From a checkpoint of a small transformer trained on Wikipedia: MLP 768 tanh GELU.
Each number is 128 + 24 x the weight over the matrix's rms, rounded and kept within 0 to 255. Layers, rows and columns count from 0.

# layer 9 MLP up, 768x192, rms 0.0486, rows 54-70, columns 0-95
[[134 177 143 101 121 153  79 158 168 140 156 157 173 144 147 134  99 125  94 106 125 119 122 154 141 110 151 125 137 131 146 110 129 137 179 130 127 134 118 153 127 119 112 138  66 107 121 150 135  98 154 103 128 114  90 118 134 126 132 123 122  99 121 183 179 165 140 124 155  95  77  94 134 106 162 141 135 126 149 139 166 143  79 147 127 110 147 138 135 147 166  97 149 130 104 204]
 [ 93 114 128 119 142 108 112 107 174 144 178 120 103 139 135 135 136  88 138 126 117 121 145 129  94 165 160 122 118 105 140 147 134 139 125 135 127 172  99 121 143 148  91 147 125 149 120  99 155 159 111 104  90 129 113 138 114 144 115 122 182  91 112 152 114 114 123 134 143 109 156 131 164 136 184 148 139 131 116 151 110 137  99 121 103  96 141 139 126 124 142  86 145  99  92 160]
 [130 175 161  96 102 138 121 115 169 144 136 103 180 105 132 136  87 124  95 120 109 132 126 101 147 137 145 102 106 104 146 148 181  97 156 150 135 129 108 115  99 152 105  72 132 146 115 111 111 113 104 128 161 144  94 101 104  78 166 142  91 134 102  92 107 120 141 142  95 157 119 130 118 161 146 120 133 181 155 122 149 100 179 111  90 155 135  97 125 116 140 106  88 125 115 144]
 [114 124 162 169  93 105 122 141 113  76 176 112 148 123 167 156  99 128  82 137 205 114 118 116 136 144 125 139 132 151 103 164 123 185  96 170 200 115  99 116 128  97 123 160 137 132 117 125  87  95 144 161 111 138 106 139  99 125  98  98 125 109 118 156 131 113  97 108 112 129 155  94 121 106 172 107 144 109 163 131  85 139 117  93 106 122 156 138 127 120 124 153 156  97 131 146]
 [ 94 125 134 116 138 133 145 101  97  85  94 140 163 124 120 132 158 116 142 116 115 130 112  77 104 118 129 110 115 108 135 119 117 133  96 110 152 125 102 105 111 144 151 113  88  90 126 134 103 153 134 146 107 173 101 103 143 135  86 148 145 125 137 146 116 145 115 149 122 142 102 138 109 124 107 134 135 110 144 103 157  87 141  91 158  84 152 136 127  92 127 128 103 111 137 136]
 [ 83 135 118 161 127 108 153 149 142 105 149 127 119 112 131 122 129 116  85 155 124 113 122 148 126 119 142 111 116  70 149 102 143  98 132  93 151 111 129 122  96 127 133 136 109 151 148 116 103 139 133  74 149 135  95 127 148 118 160  85 135  94 125 137 121 134 143 104 126 117 113 137 124 128 165 116 125 104 138 134 141 147 128 100 128 141 115 112 139 133 103 148 134 135 107 122]
 [ 92 156 134 158 148 145 119  79 133 146 112 183 152 175 133 145 172  97 153 112 139  90 135 158 115  88  87 132 106 137 136 134 143 120 140 153  88 136 100 149 147 156 130 161 146 141 144 134 161 144  75 153 151 145 110 105 102 134 143 143 142 128  88 104 132 162 128 141 150 110 157 162 130 114 110 158  90 125 133 155 174 113 105 127 155 141 127 119 101 141  82 131  86 159 137 183]
 [104 111 151 145 132  96  89 110 153 132 147  75 162 117 141 134  90  83  98 129 134 140 116 104 149 107 123  86 100 140 118  86 136  71  87 141 125  90 118 127 148 136  74 128 144 121 142  87 131 157 134 108 111 112 158 130 137 105 140 103 149  99 103  84 128 104 121 133 117 107 123 158 123 131 152 114 125 107 106 132 148 125 165 156 130 157 142 110 144 101 144 123 132 173 168 110]
 [ 95 120 128 106 112 100 153 103 100 109 115 174 145 100 158 129 132 160 120 148 138 123 162 109 130  77 125 118 130 142  75 103  55 150 169 103 118 121 123 117  96 103 143 134 129 117 119 142 150 128  98 120  99 123  99 158 132 148  80 136 118 148 123 130 140 129 103 124 148 133 147 162 134  96 121 124 153 110 115 125 106 122 111 114 116 121 151 115 160 126  74 122  82 168 114 137]
 [128 150 143 111 134 121  72 168 105 107 125 133 131 168 131 140 147 155 148 146 126 173 171 106 165 148 116 140  74 118 153  89 157 142 136  92  80 137 128 112 146 127 143 151 129 123 142 146 120 104 131 136 131 163 114 169 167 102 159 118 154 147 137 118 125 121 132 173 113 121 147 139 134 142 116 132 113 142  94 128 160 159 165 176 111 148 155 173 100  82 117 129 139  85 127 140]
 [119 135 153 132 110 132  86 107 105 133 107 143 117  78 147 104 113  96 149 145 132 118 169 118  93 138 156 105 124 158 135 116 123 168 151 120 155 109 110 137 119 150 112 156 126  88 169  88 145 121 111 130  99 111 132  98 125 128 104 143 141 118 102 156 138 124 133  95  96 131 115 100 133 114 149 149 139 139 128 114 172  98 123 129 117 123 104 125 129 142 177 112  88  99 153 152]
 [142 141 135 153  59 148 134 110 126 167 123 159 154 135 105  82  72 123 108 113 127 170  89 117  92  99 121 174 125 128 129 109 127 153 168  84  90  98 125 122 101 146 128 150 126 131 119 134 126 131 121  78 142 180  88 115 106 136 138 107 105 101 117 123 195 177 114 137 104 119 122 121 128 111 105  97 122 122 128 139 129 157 104 137 129 104 141 101 100 145 107 116 127 122 172  99]
 [142 121 122  90 125 113 121 115 111 141 153 138 142  73 161 120 138 109 121 116 161 129 131 192 143 152 177  96 144 129 153 155 118 139 120 110 124 132 151 162 134 133  85 139 130 109 126 120 104 105 113  90 126 129 113 107 115  99 140 184 155 130 172 113 158  98 117  98 129 141 108 125 129 142 152 120 132 132 151 132 132 101 101 167 147 119 144 152  94  92  89 111 166 104 147 127]
 [160 126 133 131 114 152 119 156 118 149 119 150 134 122 110  95  50 147 119  90  83 145 140 122 140 139 125 114 126  89 121 123 130 125 130 154 163  94 134 121  85 143 104 128 115 142 132 116 180 138 150 147 139 151 134 131  97  94 121 124 118 159 148 130 127 134 152 113 131 136 141 117 143 139 117 121 120 131 114 108 173 136 124  64  96 131 146  97 175 147 144 150  91 104 122 152]
 [108 173 124 137 130 105 121 153 143 100 143 166 114 105 121 159 148  96 137 111 134  73 135 107  90 113 158 108 127 125 133 108 114 131 193  64 151 126 136 148 114 135 137 131 117 149 129  89 117 134 103 121 118 149 107 108 142 106 140 126 134 105 133 146 147 124 113 127 143 139 103 121 154 148 149 100 102 120 101 121 100 130 134  99 122 163  74 152 130 153 164 127 120  83 107 173]
 [113 118  87 111 121  85 136 101 119 158 136  88 119 114 153 132  90 131 149 122 157 153  99 150 133 184 120 103 106 116 143 106  91 149 133 130  86 114 131 121 129 151 126 134 147 116 136  90 130 157 101 145  80  94 154 122 136 139 128 144 115 124 110 133 112 118 104 105 112 143 127  66 122 159 123 149 100 116 132 144 116 115 153 113 137 114 120 111  76 125 176  77 142 117 148 131]
 [107  96 116 132 159 155  87 101 108  86 107 133 138 139 125 147  82 128 167 140 166 138 150 135 127 102 152 138 144  89 114  99 156 137 105 108 133 124 147 147 114 164  68 159 165 141 168 155 124 125 164  94 171 129 132 112 129 149 118 139 118 147 135 183  93 100 117 128 165 140 161  77  92 141 112 133 103 154 103 134 159 147 167 103 130 122 103 135 111 150 120 136 126 143 128 149]]
# layer 9 MLP down (transposed), 768x192, rms 0.0487, rows 54-69, columns 0-95
[[153 131  91 129 129 132 102 110 108 122 122 102 114 141 174 109 133 149  98 136 122 156 136 140 102 162 118 173 119 161 134 143  95 125 145 166 109 159 129 117 140 120 154 132 136 117  97 102  60 132 119  93 154 146 119 114 160 102 147 155 134 121  96  81  85  99 126 166 145 129 171 144  84  96 102  97 111 120 127 140 119 120 172 101 127 165 134 136 113  99  56 154 115 126 108  55]
 [129 130 111 119  76 123 165 151 152  90 126 101 124 116 162 150 170 116  92 153 138 119 123 167 139 117 141 139 155 108 115 118  71 117 128 157 140 120 177 120 135 120 110 148 133 126 146 146 113  81  95  69 142 145 128 138 112 134 141 118  84 138 126 107 154 184  87 121 141 141  89 127 133 142 103  98 125 163 139 116 104  88 157 122 117 122 118 119 136 109 133 118 116 153 112 144]
 [127 134 127 150 129 164 112  97 114 144 140 124  72 139 137 158 174 122 138  74 123 133 132 113 114  97 115 144 147 106 139 104 103 147 150 130  94 168 103 132  82 116 115 144 193 134 154 125 149 130 146 130 149 129 127 133 171 120 112 124 117 126 128 167 161 122 112 119 131 110 111 120 129 127  87 153 111 116 120  84 137  92 128 162 117 182 127 137 177 163  96 175 109 138 127 112]
 [169 153  95 173 144 114 111 151 128 143 165 126 104  76 161 102  90  77 102 126 138 167 122  84 134 151  87 133 121  89 145 126 105 131 118 142 140  88 161 162 128  79 106  73 167 102 107  85 149  65 105 169  83 146 148 133 116 121 155 144  95 152 137 116 170 145 137 175 141 141  89 103 110  20 123 105  99 171 145 128  96 150  97 151 123 150 126  76 150 163 120 126 152 152 142 114]
 [159 154 130 129  97 155 115 131 150 138  65 121 110 113 129 123 124 126 110 130 139 123 116 133 132 111 121 113 119 132 153 122 161  77 144  92 137 152  93 161 148 116 113 114 105 174 129 110 180 149 136 109 103  76 117 150 184 163 101 109 132 132  95  93 135 158 145 113 125  77 137 147 161 141 162 126 128 173 135 106 131 136 116 124 110 118  74 116 122  93 112 141 120  87 117 121]
 [124 105 140 148 106 108  91 117  94 133  94 156 181 149 151 106 103 149  76 111 149 132 174 139 161 102 128 157 158 161 139 132 127  85 112 127 128 136 161 115 151 172  99 142 136 128 114 124 147 119 137 146 127 116 158 121 124 163 118 168 144 128 146 102 130 135 129 126 144 123 156 130 130 127  93 165 122 127 142 121 157 116 106 140 122 116 128 138 162 111 124 161 132 126 165 148]
 [165 125  97  88 159 113 116 140 130 143 115 114 127 122 133  93 109 152  96 125 139 164  99 139 149 141  72 127 153 139 133 156 151 134 106 170 151 106 185 105 142 103 133 122 134  77  63 105 137 108 184 147 126 121 128 156 121  91  98 113 122  92  97 143 129 131 120 121 115 146 125  97 122 174 115 104 140 146 130 139 137 127  99 114 151 123 157 115 142 117 133 151 142  95 151  99]
 [154 123 116  89 103 142 124 130 112 144 132 173 135 152 122 122 174 149 156  98 110 101 137 120  92 152 130 146 115 110 135 177 113 124 136  71  96 123 104 123  98 137 154 121  91 109 146 142 133 112 119 156 127 120 126 111 122  98 113 147 140 124 100 107 102  89  98 119 154 138 121 110 151 126 103 144 130 121 127 144 168 184 116  72 139 106 129  96 114 151  95 130 107 107  85 146]
 [134 144 134 126  91 179 181 167 132 119 138 153 130  82 149 119 126 143 115 110 148 100 122 134 158 111 145 111 152 120 130 113 153 178 166 150  65 139 112 106 122 129 168 125 140 170  96 113 112 154 143 132 124 155 134 102 151  96 127 115 144 106 139 104 152 107 170 118 109 158 118 148 133 115 106 166 142 134 147  75 131 145 130 133  92 144 148 102 162  84 167 130 114 120 134 137]
 [ 95 107 174 133 150 171 172 100 131 116 105  62 116  65 134 110 129 120 144  97 155  86 128 156 128 162 120 135 146 126 131 115 137 119 100 108 162 117 107 131 145 145 101 145  46 144 116 105 124 157 182 117 152 117 107 123 110  98 148 124 134 146 136 149 134 109 126 110 141 131 121 135 123 158 147  83 163 132 200  94 109 151 122 109 111 139 128 117 139 197 147 180  96 126 164 115]
 [145 121 102 119 125 137 141  87 122 169 134 125 121 126 174 154 155 114  89 121 110 193 114 107 154  93 138 137  79 139 139 115 125  90 127 138 132 147 113 139 145 111 145 105 133 148 107 133 100  68 125 139 121 118 117 139 139 130 130 156 155 120 166 156 107 179  73 129 143 122 110 146 112 104 131 120 127 123 118 145 124 165 135 156 168 160 120 131  93 149 138 151 149 141 134 131]
 [100 132  97 157 158 120 191 144 149 122 161 132 115 133 143 100 128 137 185 148 120 169 110 146 116 142 130  40 135 143 143 118 123 150 137 151 140 122 125 170 139 162 130 121 142 102 156 115 117 140 137 175 143 124 103 158 138 122 162 155 131 124 110 106 134 128 141 125 115 167 136 185 123 176 138 108 108 182 122 140 151 121 118 134 112 176 103 116  91 114 146 165 106 133 142 148]
 [135 141 147 163 121  97 102 127 135 128  94 116 127 180 130 130  99 144 141 130 132 127 125 132 146 102 132 122 121 136  89 137 115 114 130  72 117 141 163 159 109 127 149 128 106 111 150 163 154 118 147 128 127  88 115 106 152 132 142 134 175 121 151 174 142 133 146 115 130  74 113 109 152 103 164 187 105 151 106 130 143 103 121 128 174 106 121 123 134 112 144 140 123 144 139 147]
 [114 123 135 116 140 153 115 115 129 118 115 118 104 115 157 130 160 187 120 116 133 139 154 177 134 136 156 145 160  88 127 108 129  90 155 120 128 124 104  83 181 133  98 171  92 158  80 143 184  88 137 143 179 118 116 140 154  95 181 108 118 129 104 109 113 150 111  92 122 120 150 131 123 120 127 168 155 129 136 157 129 122 143 130 135 131 103 159 119 109 134 119 147 120  93 107]
 [167 158 120 120 163 138  97 162 138 113 163 153 119 135 124 119 105 111 137 105 130 141 151 105 107 150 144 172 142 211 127 173 113 121 167 139 123  99 146  84  92 140 116 113 133 128 125 119 124 111 143 130 145 107 126 128 165 157 116 102 119 136 152 136 115 139 157  98 105 108 136  93 106 113 158 142 164 156 143 144 115 136 148 116 128 132 126 121 152  90  97 113 157 139  95 105]
 [142 141 152 141 108 144 111 161 146 117  99 130 153  84 160 115 171  62 108 131  94 156 137 117  81  71 142 129  96 112 131 121 139  91 149 136 102 137 154 126  98 153 100 143 115 127 128 149 130  86 125 140 167 155 118 105 147 119 144 128 113 111 117 101 101 118 179 133 137 143 105 130 134  52 172 146 151 123 125 146 104 118 111 149 165 108  99 112 100 147 137 160  92 136 105 133]]